Weights of a small transformer language model: 137M tokens.
Each number is 500 + 50 x the weight over the matrix's rms, rounded and kept within 0 to 999. Layers, rows and columns count from 0. Numbers have three digits each.

# layer 2 MLP down (transposed), 768x192, rms 0.0652, rows 330-379, columns 0-63
486514460473485404468445393461550521462499570437495502522527529555572524423464552426501577527461466530482424511516482498414449656522539445456515453645475467529540604462533446462525429543501505
527620433291396456510590438415457433343487499511474458479531677361642607416458388315454580558370386528525503510620471492392425587566568566464541586488384466496458509492567522508518477660386496
564360576540467551435509447403504486556459480514517473436545552592460563440512542459543480419560572447368439515578484505505518500509442537523580508372503459524473456485493558412525543470511492
559462577509380396371533507506539542461404501443492394567551518397534512488560525439469483558497464474439532448502522466488492512531406364512554435449543436445541509519496461581515566560442634
511525477537382526549363523583469521475528472424416476441509584515472454506474523583527469516599540542526558504500545468436590559476485469569566542507520473528557481582522524553524479518539531
447571438499345506533486592476495400493551563525451429569533461585565555481453365547471499565463520507468524469497472493506521418545533433591482544474513446543554477431477476494465473399470530
511541523494667432494500559431515462515414536534495501439494364476567478534471520440471519459515515496460533486443490587453493522497472503388437508483562361481519455452492461436543464479434533
536556471522489552540512511488484504525546539494560482484459569563471490530479489474524534575528520518524545603468519497540524554482432503455521538564490485466476463453492477508488538461463506
458487368517544399590517528613523533506531526427493479568497578481607469453503548508478535501427454537471439458540471574555400513469578574523471441452580520465552520543509570522482517485542471
516450526513477508513510362555446460484510538404490372548403484542506415543466533554582495481502467551501459606548471467568495529544469557515533536472597555548463467425508467522532372466550454
545482393511517403453594470595508449533399426445554512560483479440552559599461488493524437656561426547541440470451525516411520565497492453523545576529421485499515512537463504525485525566516438
473518554524478445481507489597479546382488667364505567491525515548441481541514482536468384442471461483519429533520327454429502515484545478529463570464494501563598427450473563459458423511525574
454437441457526501426474450471488503422477546544443572446532569445472519516494543552580483547532553439433433444451410506519412570483464479458526499483464531446474467548485466428435569482531402
475518515476500496508474480380401501409547497554591505543565490542493532471507481536577564418446473526508503515502408501476476359527493476442500490517478488501547464485535456484536523513521633
472431466462513512425542579541529426411472564580490552569481448534516424550547405525459454568482515565477459531562560417486441525457485453505474530523481451550563529492539603490529535431446399
413493506446491414421464422489485514492433530519499384517486507508522437511524508475557409463415531425461547614508508469455471532509556565524478450481493485513505488425611501397502607474458371
529442454513456480589495528511486474482520573430509452390455439447456517450556544595589480526459553501470496459536504558459494587465561583426468459411540427512554499535579466493591601490472455
475427519471508537472492469528519521541586636481555467512557467560433551424452435517488454543423572516504465513401537492419488543530535458483505515528496472534477516504371424518489514530504553
469449514503457570511493515476485507498508462484571434421457526550468542455532491440543526510606509531465546461496424485545554567549529606536490497497521538522471432584445523487437664443516532
455521582546479498482473482521468554467493492524525498502456492467362569474524515503518589595443417469482505535512526552515474518387414513606423542468544459517511478506512572428508544465524482
425543442496507546492586536499483581550464582505509522467506549484544512489440520506544627391638422531478483564582467471452483485538550500581546536586507454491476498444503479527518511455477513
537498468506510432529511548514447497553499411505446430603467501382498481470529507503534482439499492483500517494452503565509477563478577544484533485497382552378552537599441532442552495447476482
518616526482491537581472505512477494452560516565406519499507570524497537537520511526540537495470564512465476487500510551551530464592460514512515556572495567473546440416470436479568558500537468
528426537487444411508457443520492487543486512494491505552512574479418565508568442554539482471490524457523446415539513468541525504522465538594478531514432562484563469508480594509475507494462519
506515517514489588574432525481522496477521510521440538570466453541515589453514522479480413509486582498506477544512502451538544548461484511453448434462399576500446512535505511536502497500536482
505534491489554588503519576592486476481504485514472455576433548437502501524529531547409568414527491531525499535438516507496510473451498514559496470485485451551513481575554401560454453502481530
433518496560501550545471444440421517522570439448475452546619525541437449519496497597418467472457559543497492472519462548450532522551522522452528477474512539551375527492579519567505426455555466
504473611530418526553478532493508534531390546547487586530536572428550505544459506508480482521448514538580485490490466485437500537534481544473481523433524482567545483473555399496536565494512516
481416481422381475517459503539457471464485432447483622538442503467496567438486387401521433488447560428451408602537383513512561532484515588504494472516412447474636518464545539560457471487545495
402427497521395404549511569539526441448377502489566453455505453474527526494465477458553564593531481502524451613569464425508501517440547579465481565489374447538487468382593569534456566490542491
450449438562534483468523492523495480431548442545506510467507528460529545500569492498566545433471493523539456506508484532498433498473487492512528521542541539580433555531528461523476489466479546
358427479479446467519453525512526450475447500506555449571486553560480579509555456540572493528515517574517547480513534521562577420435546490457457482422479510490550459517508573454563467484511434
458511556464405480557473513468482555615557468517492479531487489499388484490544442418459587400456481549494468518525439492563526467489568528464538463415411502561448509432518491416475512514443556
417341463522528461500496583425550523448515456496450627484509470561518571553542428483521521570627402566411622460428475420496534412500440459560483519443474568438554514531468463463569476509525463
497499462482444486401489489434581421576505545479500442414394581523551580492495526517532476409467452487403538598458459390633548485619532545488463501485566520560515462443574476511441379461512496
489479528417492384518542476518474498436482473471528536563542481475551479534548480533600499539433513534463519509509552483519520487516452433523492432462461482539512485470508475458443467564522477
514598593470474555520499435525493497461514485548541476543571540471452543492531428495492467506485514573502525511465477450532475460557570458451494553669484499532533468522491497477432496514586418
541506480531470465441436457575484508535514560472510491570586567466484403552538572528415540452513444490525450546463465495528536579517520523436603494545531514502484437426545527434528548638476532
488536528448539473548486474492431450510464584517474487543558523530566507533524556527540544477526565495558388425570458513391490375548431481533516417521516460498490463541493545494548504519495425
523541518456577481473591435529538491442418525529524537505470623571495592582499383587451463463445524552528491534488520556484334425458529586456461509462518455503509481456471621509545518521503461
537481437536511419453578501474478473405508508530533510496462561546510537500513553506428486492470451510528476452403555466565585520462488393540550454516386528572458427492540409477529559477539509
558510528519473499472545411594561520410497572503527505482482608469467466547490615513446586412478478502523507546534583501397493477436482554538539385526526432476489494440570436534532544473497436
501442506533531543424537536468461473505557504454576575457519487479361484472591500502483557467517456494482499461487514533459520539526517530503524490530516594483442606459553492520573484520433421
555549492364442536507513559488516584493493453433497481547480541513516481486561480499605519465491581521483580451509563530460496416436490470563619584506531524543472493510452524570444451515448527
536457533574510499438510500500491524526482470535520449498432394478410537550543456515479499528404552443613484563581507540504530506473549618523547495497517469476488438441604464498433524551411460
434445549445454447473416426477491462503456480542453579480516528470449523391491525511567561489496504535474411539470536448514487510508492452432486400509465554500518536567456436526529521466469524
457526505529479474461566502527475481491496473501495535521548604555518512511510562439405576545497486552445412508490555416513492501501467373388465453471418538518480518461443453574455459463426561
499531426516460474580530489535564492485428493450409502584477479548451557352533491436516511519516553525472498530462488540487421435481456598499429512529482380486466495495562474486478466467470379
552449494488498417508450538492563462537454564481555468465513495538480484459507508478539573523499483497478586510391610500502496612539539563479506463534435514428547553581519431511459499573486493
568490488502473528402487563378558453500421561579545416547485521507509460544439558588505548552428334565465450589561504501559564495566484507480546537510544548513397487474516452480488436551504561
# layer 2 MLP up, 768x192, rms 0.0652, rows 331-380, columns 0-63
536579430410498492530438473563497470422464509417563473529508594455495469415481486512478342552473421451574487446493499581508402571462540547505572429633490446484592476413543540482488588541490408
475575407475508388520421591530504543481619537473479585536498513431508468485468519570434508522505385541567546570421478547509535588438488504504366528609448432491528581518544448489463489570505487
581422497511634605479501486449424463558543557541479542514448512559448422519470537519605489522389576548465455413528404453554481592556476553529415463557463582548503499462539575417503461543565475
462596414387589513495398526440452533494534577422485434556534473431471546499428519508496444522569573460405454518568522494561442629500482533418506403435496576460630471511422508477470493549517504
535527455545484546537461567460484518525547493489477589536450440490466592513586549547535399519501508551497503418475461563510495464514551475514428501466472526507549515441526542570484576391504437
510482553478424544450585491526443564535556557521481469586352558509541607594538510411512554502413483507439512434508454611467457586455507545553456529564363524489548483503513481546438527623454495
443463567529511474467498498507531538485486519454442510542485478492519505460518483541548479437427506554493412352515438481534453461576597511571412472387494557546488530542520502522517434501540481
468507601573393600451471460454571491511476459551444452508517468495526496569526402448540589465592468486576558481477518502429541470498425437510470549540464478469452438398515499537579471428497434
520460407486489463420541584453593530536503448540500587466466585483508519490518492424413464519443487529482592416415560408498447508507493527508476509477407485490441432482532558474480612477462487
409541390488618520622543543380500465542473419483569599570634466424534491495567508513550371559614527469524425396447550526494480521449535543516534493435551547504535457509509523438495570524437544
518551606518578488488481544535491521487515515464486520515522476527469469487501560505540450425427444515534543490438538506510491535469553532544464470503447490560475412465520529476490495476435496
579507501469476531570508502525478500415606460442533543520531507510516444490496532467484470530503508580539453548569565441489529480549484486501461569477519426518439449448492590607423549406479571
448461559437467443416491507589590494574446507469376512510468522491525562463505592500422413626507503512469470478523569498559525589475514486541490522476543542487493511594463500520470435475518428
485541572436554455503534458434603463599454487439534412510393506470499508559477558477549465471495486482513527429547442543468563609508540444536407552472549526532519465462509419501455494476401497
535527503498416505427423459529427539554549478484452540468506522498421492542479421545497514584542564556441561546577493498584496501499505543452470498528618537440392416527459516500476454511559510
498501511458579556452540524512489569544478542526465484557471532626414467526451449541424434537489489576530505484476515399551476398478523370523528518490471520478456521445452540522468418521563505
492573552555579549470628611585476459547402446476575552539462455501483393506488507480550514466510461528451509559550501502622424484477438515526434485577451492400494530502600569427489423477511441
513533518521507441508539483428492478530509551470431547555528479470533458538535539526531476512422490524433487517450519517411468417482532432424463519496425482465531540415533460489590340593478421
527490429484498509541559546453576517566485530511573592517508495538568435519600494492511522503519492418580540473552532490457493467543513525419529506456474537461486464451482479522493398572487477
501485398542462466464462413456591499550472524448514546494477532446553569596422442486502541559440480446443439394480619573480472518596515487506472543481508513493459464513518530477496454468422512
509585406427495572496481500489443496480437506489605543494564613531509455485520537475469447575575542452490511449463515500495483439529470445570467396575490445538540383485438503476466534437426544
535480536567481551473483446549541464545594519487581549535453496441558461421517498447519411517499508546443514472378472465547518486477470515504478448500491440547480490523507581463554431506389529
448556485500535517502460563441557452504454448495513464367446434524610523498475560478456534489470481424524589519545544516469499431435477420484468493465517515529481469594549534512538456498513582
445443507493452432385534432540491530498512471456480454462500514419477396501524506534469543498490355520497599444542468515438414498564505565569569604566590459472486489464474465443496520554462471
508507459561494462509461476446619531594498455537555542390559474570459529456406433497631458560524467397509446444535530435490452532478517480434474504537542518446537462404388605481489498486523455
540487473511566497470469518554548501444465499477523564455454457553526470456493493433452494521490523540485437444570441528531444499498484498450404486492522438599575472431522559451551413481417559
484495451508535506391556484492484450434584471523487411521526417630440499475574514546533546482517522454432505505506499455580510431513549463485582516563461536440396558510432554465483450477498486
537582487583588528566572438456626497546491547548552416439602606527437417530552532632578525559542404565537561487438502494543465450528509413464538446486553515568367486522482525407510473528463528
533516537422551560477510405470487509506575453561449516494488554514458479463514534581446494425516508555448576385419457627441433522529443441514465460475598512445557522600463438482522443488436496
535538594396426499493451505524505515544489464541417549545477498549380527457482543534475456458530421487423503482498504402516506571522530512532531497551476472494542486440458524441550555541548435
643533516489521615521498516462512561471477401579471479477552489469467476441397513521507485473533545433501468514528550429459453508531472447466523473424519539495471454482465492519441525506497494
529454400560435547450504511518522461446471546507432499478447457416575618547487580519510476602546427495485566514578592557422484459544483517497481621518563468534502561538480489520511402500509558
634471499429373459460457481501436490536514533508577490440485600508447431441370523500575402516482511483538506417526388524530481527423583485501496505545539400511523523513525501491427477369596469
464548509503551612454511517423360514510487566516521574617525510432529487597506582488571475497487495534519553476492606483412429523484593588545414445479520564514526465455489534408496499487444411
520525458533499585491418561518554521524465577489496465471472473510483570467464514465468544405518507505531483504498449562492553500472524557471489584517458516550442522514522539596531533433492500
527432443523505461501507515471472469520428502470439582455422477499569442491467521474512463516487504469515532482501510514431528510455388544480502500370479448473493595479457509594512560529479535
476453572464447549540546513360568401530535484503462485506446509457491589464460472473551493503497535478520496473439582562449412501492489485526517438561376463478536432511515450574569577556465473
499490538520441449524430523535532561587501468443640582501568470386366469589428549484545459467533467503494522605388543522522477539484556542487424478518472451465482487446458506515446498498510524
446523518541447554583529573491453530529514478526506465545505422554526431435559590458540491465585438469496452387472594455456589584526502442470516460544541528493576554481520415475488529509455487
495550497422563561568471574535541561568500489526475504567565470493512507551476506455558529452456513454527477546547559592562538467520464551532442558481491455434486523537487556469481480504564490
502599456557552446573462600406462504604516421462461503432469408470605473491484446471559441511491449379585475458476477437577573514513461440490459588419554463563518478534498563400488480491533592
488547479466527497515461432482558556506377527541480394530449526500571470491478488480509463428469511466481539495512446470536503473466466423478433522518387344551614413568389511457489540502513572
499455493640524506416527479525472457501431558549527484395498471475476541466397579526453515388549455502562397504531447424549523555589528492390446459523546497459497469501511462425530539429572434
428527473528506507494517496518514558570480516353517511462494472445572535427453453417542455565527535553469516519510553424532466437546567431564494539475546507537474489501493501559579516568542496
539556516504488429460551504555469502502497412522458369498498482450566579455544576522475349489515416509490553472532427462396565484481583516572480591568598481532527475463512508511484469556542464
625544452535499555536470404508445547476516560501461515496479469468571569477480464503540483493464517497509476499504472482402426485507434477388519642483531519429517515495597447462499536433400475
476498549452474546394429510501455566549471542604544472398543427490487554507478464584472500377589396413617515382482480490494627524474534462482476477473491554560594543475478502471535509523532527
513581490556492614487508511475506568503487447536503485509540472495535532500465505528430422498503496468440439489494403537548478355505418438513532531493491529627486488380513552488550454466414503
452534506371466465494507505541428510543592518378460519500543425490452517428555441391490464459570583463508550499483495516511498507439531481514473538399427501505443528487408418399498438518568478
560455421533558480517410561455499494459485528562547503441504451550554491495551526503486434465497515544418531453497494372498456545520571455447429553435496494521496536525500515502560445509492458